From a checkpoint of a small transformer trained on Wikipedia: RMSNorm before each block.
Each number is 128 + 24 x the weight over its row's rms, rounded and kept within 0 to 255. Layers, rows and columns count from 0. The size above them is the row's rms in percent of the matrix's.

# layer 5 attention output (transposed), 384x384, rms 0.0505, rows 31-34,95-98,158-162, columns 192-383
size [107  95  98 108 103 107 105 109  87  98  99  97  93]
[[109 112 141 117 109 115 143 150 106 117 108 119  88  96 144 113 112  94  96 112 185 128 149 145 131 143 122 116 107 117 140 122  99 120 134 138 109 119 127 141 139 110 119 102 113 188 180 116 154 126 162 121 185  98 134 174 126 146  91  96 153 112 103 142 122 102 128 138 113 143 125  69 158 140 134 102 101 108 134 107 134 107 128  97  98  86 126 146 130 152 177 140 124 153 112 158 126 105 154 110 154 143 174 109 119 139 176 130 119 137 136 103 131 125 101 151 141 127 180 166 117 171 142 146 114 137  91  97  98 129 132 184 131 114 106  89 113 129 141 136 130 132 140 129 166 126 144 127 122 133 112 141 183 203 125 146 194  94 163 134 111 105 128 137 151 130 136 142 109 104 127 177 120 173 111 158 169 149 124 107 107 140 124 111 105  94 130 110  84 161 102 171]
 [ 84  99 109 119 133 122 139 134 166 131 128 179 134 161 125 187 121 105 124 161 158  97 119 124 148 121 128 163 103 142 126 230 141 112 132  90 121 141 156 179 113 134 159 140 148 186 135 120 146 128 163 107 117  99 101 120 153 163 153 123 111 126  90 113 131 122 162 123 112 156 126  99 147  99 162 116 148 144 144 115 159 150  92 138 121 132 158  95 121 133 134 125  84 155  98 151 119 135  98  93 128 172 138 145 125 154 162 121 109 122  76  77 147 158 106 136 103 116 151 113 122 109 114 143 116 144 150 148 134 161 136 100 127 118 120 132 156 153 144 110 145  94 133 147 126 128 130 104 178 141 135 120 188  94  94 115 150 199 112 120 206 148 124  96 147 151 139 113 118 115 106 118 142 170 117  85 144 159 154 102 143 107 132 122 129 149  89  78 113 121 119 109]
 [144  58 104 134 137 131 137 151 100 173 153 126 120 135 169 149 170 132 157 126 180 113 114  91  70 165 131 121 117  92 154 164 141  91 147  87 140 101 145 107 139  91 137 166 146 126  87 112 134 106 112 185  96 136 104 136 147  84 115 142 121 157  97 179 154 121 111 141 119 169 108 135  72 103 122 126 159 130 106 155 136  92 149 152 148 136 103 140 130  89 113 102 158  98 114 149  96 157 120 132 154 132 153 129 139  99 116 131 149 137  81 168 105 107 131 116 138 124 130 131 114 144 107  95 144 132 153 154 130 122 151 120 158 156 135 106 131 101 119 129 125 125 116 105  88 108  76 114 160 146 143 159 148 170  89 117  97 152 139 130 165 150 114 102 113 118 131 104 134 147 162 130 147 130 161  84  78  94 124 117 136  69 150 132  77 141 132 122 103 122 132 124]
 [168 131 122 124 127 119 131  95 107 109 158 128 142  92 147 139 132  86 134 100 146 123 130 128 149  58 149 130 117 119  96 125  96 135 109 111  91 170 157 127 145 124 145 124 109 154 118  97 129 141 153 119 159 133 109 142 124 116 135 147 184 127  94 116 130 132 155 132 112 117 119 130 113 195 118 122 125 157 158 124 129 102  72 119 151 157 141 106 158 176 121 117 118 101 117 142 125 128 124 138 158  95 137  88  94 115 148 165 122 119 130 148  97  92 161  99 152 115 157  90 165  62 139  96 134 123 138 111 119 149  70  94 150 128 135 100 106 118 121 117 145  40 142  94 158 179 102 108 158 132 119 110 165 123 121 115  99  98  64 163 127 123 101 125 114 135 128 138 107 109  94 158 126 116 129 146 133 109 107 109 113 141 118 140 109 166 106 129 120 114 136 127]
 [111  92 130 143 129 132  91 143 116 138  98 168 123 134 115 173 120 123 154 146 135 125  80 133 103 132 119 155 125 143 119 149 148 166 108  95 121 126 151 116 160 105 108 194 122 167 139 125 124 152 158 110 125 121 142 141 134 101 147 124 135 123 132 143 166 132 140 103 154 109  85  98 138 100 138 119  95 108 160  90 148  73 143  94  86 140 123 164 187 116 130 107  75 146 116 108 101 122 143 120 158 122 186  94 131 143 158 105 127 140 137 129 123 120 154 142 158 131 165 171 120 133 140 127  82 162 150 136 141 150 143 149 147 141 118 138 142 145 153 130 125 174 143 113 142 129 134 138  88  89 130 144 123 131 153 137 125 101 145 130  79 108 158 144 144  77  67 179 161 104 117  84 154 131  61 144 136 150 130 129 111 145 127 129 111 146 136 128 130  87 112  85]
 [105  96 125 157 120 141 156 160 115 137 157 123 132 123 108  99 125 135 126 123 109 130 116 126 123 134 114 138 110 125  94 226 160 108 136 146 161 128 155 102 117 120 123  81 108 135 114  97  99  98 119  98 135  87 135 123 140 132 138 135 105 129 112 141  80 185 110 142 112 151 109 129 139  92 123 117 134  98 155 100 124 137  74 122 133 132 165 150 107 151 103 124 122 107 112 159 111 135 126 135 137 161 141 177 107 146 161 115 131 135  90  59 148 144 139 132 141 134 167  83 113 123 125 118 131 144 130  93 118 118  99 130 111 121 157 129 165 117 117 126 136 111 106 119 130 123 126 113 104 144 133 140 162 126 148 147 121 155  96  89 184  91 137  48 154 165 160 106 116 109 103 133 160 184 150 133 117 144 104 129 114 184 104  97 124 119 117  95 146 124 152 108]
 [114  87 109 125  98 106 163 166 108 146 179 180 136  94 104  87 153 129  97  97 128 120 103 124 139 127 145 130 111  89  92 218 106 125 155 146 132 118 118 121 149  82 141 144 128 126 128 111 118 119 105 128 153 100 119 181 112 122 132 175 101 115 128 113 141 143 122 154 133 149 151 104 127 132 159 167 113 128  99 136 116  90 129 105 105 144 123 141 146 130 148 125 177 117  91 167 112 143 156 102 134 170 171 116 124 158 123 155 145 153 106 134 113 127 126 124 158 171 135 120 101 138 155  51 123 113 142 133 128 135 120 143  77 146 125 134 149 141 110 135 143 111 133  89 100 140 142 149 182 114 151 128 121 138 129 125 106 107  83 158  83 116 160 134 105 117 132 138 137 117 145 126 129 200 110 136  88 126  71 132 130 119  98 141 139 162 135 104 139  77 130 107]
 [155 115  94 120  97 165 153 156 134 108 107 109 130 135 139 124 131 107 113 130 121 126 116  67 140  94  82 132 111 131 135  93 134 177 123 131 150 169 139 130 156  81  88 164 146 106 126 118 165 125 135 102 113 182 112 141 138 138 125 113 145 105  66 125 158 104 132 129 124 112 117 126 145  69 142 104 134 117  92 129 115 113 144 102 160 121  77 137 102 149 138 100 106 147 130 136 114 135  86 142 117 137 131 106 103 103 155 139 128 149 206 146 123 126 114 135 149 152 178 159 121 132 192  94 130 135 160  92  94 173 154 116 118 135 129 119 114 143 119 102 137 142 136 108 114 108 128  79 163 160 154 138 125 126 116 120 142 112 109 150 129 112 143 114 167 107 139 150 118 143  77 142 104 165 104  93 157 144  87 104 118 161 145 148 123  90 105 152 120  91 119 147]
 [134  98 121 141 158 118 136 132 123 142 137 129 127 187 121 187 111 110  76 140 138 123  99 130  96  69 128 156  85 132 127 109 141  92 126 100 122 141 163 175  87 134 124 142 118 147 130 161  99 158 113 103 139 137 127 108 107 129 157 108 157 136  95 154 141 151 165  99 180 133 146 118 109 150 147 111 116 151 136 104 135 118 178 133 147 168  92 115 102 119 102 140 103 111 118 126 131 103 114 145 159 140 127 137 159 139 165 123 132 152 113 110 132 125 134 117 123 153 119 127 139 108 116 129  84 108 172 142 137 177 108 127 153 148 136  98 141 150 138 171 151 138 163 121 143 151  75 124 116 131 157 109 150 131 131 124 151 173  74 117 135 128 143 129 158 130  89 107 142 118 108  67 131 121 153 124 174 110 118 165 131  85 146 122 128 150  88 164 106 143 121  74]
 [115 136 141 110 154  89 149 134 144 120 102 107 121 131 140 165 116 112 111 106 105 122 121 122 109 146 117 174 144  95 135 117 132 143 111 116 146  99 166 136  95  94 108  81 153 116 146 128 141 123 169 108 141  99 118  75 118 124 175 151 150 142 120 133  80 126 146 121 111 112  78 122 149 118 128  92 163  80 146 138 109 103  97 144 153 166 147 145 117 138 168 131 124 120 104 113 128 143 174 157 116 147 155 162  89 131 103 129 112 161 113 132 115 137 120 139 136  91 121 151 142 121 107 106 133 107 106 110  72 117 113  64 176 119 123 154 167 129 119 129 147 131 122 123 109 137 114 134 126 131  79 119 114 126 116 144 157 142 135  81 123 156 101 112 134 141 134 177 138 135 145 139 121 112 147 122 134 128 132 103 130 111 149 132  78 150 141 166  95 105 168 125]
 [120 171 107  83 117 107  89 146 136 139 127 185 137 125  80  98 154 120 123 134 126  77 128  44 111 115 134 112 161 145 148 167 155  85 128 103 163 135 141 150 141 132 112 129 174 153 132 169 150 144 135 108 113 135 117 120  98 149 125 139 157 117 156 112 118 127 110 137 122 117  89  88 101  95 136 137 188 155 133 115 149 139  95 139 125 125  89 116 173 155 147 131 130 134 134 113 151 137  99 123 103 119 103 141 105 140 158 133 127 129  99  91 128 111 149  81 114 105 152 118 115 119 157 132 122 128 141 129 125 146 105  98 115 131  91 119 155 123 129 127 106 130 113 159 148  91 142 107 193 104 120 129 160 140 118 145 168 104  97 161 148 125 123 130 133 141 165 150 129  65  95 192 104 153 114 123 136 133 143 125 122 127 180 128 169 111 141  67  89 118 124 105]
 [126 120 117 134 129  94 128  94  99 181 124  92 141  94 112  78 141 163 122  96 157 126 154 106 141 132 147 123 115 112 131  35 106 120 161 102 168  95 100 118 120 159 125 162 119 170 148 158 158 149 130 110  99 162  99  88 123 103  73  95 109 124 148 133 105 151 124 172 125 120 142 119 137 120 139 110 103 152 123 128 113 132 118 177  95  86  81 118 141 129 121 124 156 138 145 123 138  98 111 118 133 115  63 189 167 152 161 125 162 106 133 139 120 135 143 130 133 166 181 148 145  88 120 132 110 127 120 144 150 149 104 110 147 170 150 137 108 165 127 120 128 136 124 125 156 165 125  94 147 140 134 149 118 121 136 142 118 115  76 125 123 177 127 112 168 124  88  84 134 115 133  79 129 143 138 120 133 148 119 115 143 163 139 109  94  96 118 141 128 129 111 164]
 [158 104 156 110 131 136 132 127 123 129 139 152 106 159 135 157 137 113 105 108 162 141 153 106 132 122 145 150 118 140 105 113 104 137 122 105 104 171 172 167 128 127 105 122 103 123 122 123 141 155 158 120 137 112 129 153 165 115 131 150 135 131  40 147 109 147 163 154 134 151 145 102 150 104 139 132 112 178 165 104 144 104  95  83 125 123 170 119  79 157 159 142 114 113  91 131 110 165 141 136 115 127 139 131 124 131 161  84 110 129  97 110 126 116 112 104 145  94 140 124 122 123 102 132 143  76 135 108  67 184  97 105 114 128 110 102 126 166  99 138 119  78  91 138 161 145 136 112 121 153 164 148 156 166  78 142 145  93 114 133 160  97 131 105 102 146 173 109 105 133  96 188 132 134 145 155 151 128 149 121 167 127 154 146 124 140 151 123 131 151 147 126]]
# layer 5 attention value, 128x384, rms 0.0607, rows 31-34, columns 192-383
size [103 104 105 104]
[[ 95 135 179 136  96 124  61 154 145 121 138 104  99 114 160 117 101 137 106 105 115 140 139 110  98 161 127 143 136 105 117 144 125 139 163 134 138 136 145 131  80 156 154 127 183 161 103 128 113 129 129 132 135 103 123 101 156 185  94 148 121  96 144 116 120 112 110 110 133  75 110 130 104 167 105 139 126  93 152 129 124 165 126 168 114 136 142 135 107 125  98 115 114 154 119 113 139 126 139  84  90 126 120 142  96 122 133 115 122 111 113  95  97 122  98 160 124 127 144 112 132 113 117 147 124 130 139 125 144 152 122 104 106 141 135  95  99 124 129 104 165  74 124 142 122 135 104 100 114 155 136 153  86 134 165 149 158 119 104  68 134 132 124 124 142  93 140 174 131 132 132 110 132 118  94 172 115 145 147  84 128 119 101 136 144 143 156 167 112  75 100 113]
 [142 147 139 123 133 105 104 115 149 137  90 153 150 110 112  73 161 134 135 109 121 157  89 118 102 120 140 136 127 139 106 112 125 113 123 125 133 165 114 130  91 138 113 143 135  97 123 131 115 115 133 124 121 104 117 115 136 106 127 114 101 127 144 164  53 138 142 154 107 128  96  99 112 127 121 119 148 126 100 121 127  97 109 161 148 108 117  88 138 182 175 158 139  84 131 129 145 146 114 159 132 132 122 109  89 159 113 146 145 163 145 146 109 135 127 148 157 145 106  96  87 145 167 132 122 139 115 170 177 117 121 100 168 149  99 107  91 123 121 115 146 147 183 145 126 117 104 132 127  96  88  62 137 154 178 123 129  89 108 135 137 104 108 142 146 123  78  86 142 100 120 167 121 141 142 140 135  95 154 131 123 134 135 151 149 129  96 114 153  86 122 135]
 [138 118 159 128 112 158 139 122  86 166 107 150 139 113 126 115 153 128 115 137 126  64 141 123 104 133 127  84 118 144 158 120 130 153  82 151 120 140  81 116 121 107 146 133  82 111 175 110 167 129 116 117 134 101 142 142 117 166 121 120 115 102 124 123 125  96 154 180 114 107 128 135 162  88 139 148 118 119 114 109 138 108 156 132 122 121 143 109 119 145 191 105 180 126 110 173 120 158 104 155 155 123 111 131 129 129 145 152 133 155 123 123 145 157 107 123 114 154 147 113 158 123 121  99 152 138 143 128 133 126 124 128 121 170 144 116 124 123 127 101 135 150 176  90 126 179 153 156 121 161 110 118 194 171 114 135 116 116 144 114 139 144 143 141  93 142 145 140 157  81 111 131 174 165  85 100  97 125 103 110 136 129 106 140 144 178 176 107 101 153 114 116]
 [145 176 155 112 124 117 103 144  86 100  78 140 127 169 126 145 139 124 140 134 124 152 186 125 154 127 105 147 191 139 151 123 110 133 162 142 124  75 170 150 141 128 131 128  92  98 142 152 109 121 154 134 128 150 117 140 146 164 122 128 107 142 131  95  97  95 110 127 133 145 143 170 148 108  70 106 127 144 123 162 136 129 140 116 150 159 160  72 124 115 170 113 110 174  79 116 103 112 175  97 126 137 137 119 105 102 149 112 128 145 173 110 137 135 145 140 121  78 117 159 114 158 122  90 123  97 136 111 147 132 132 109  99 144 109 154 118 161 126 116 176 104 114 143 138 133 158 111  82 142 114 123 150 130 129 127 186 135 147  97 154 128 129  96 184 152 169 153 158 112  95 117 119 120 102  73 127 178 167 130 115 128 118 125 139 102 136 123 126 158 107 103]]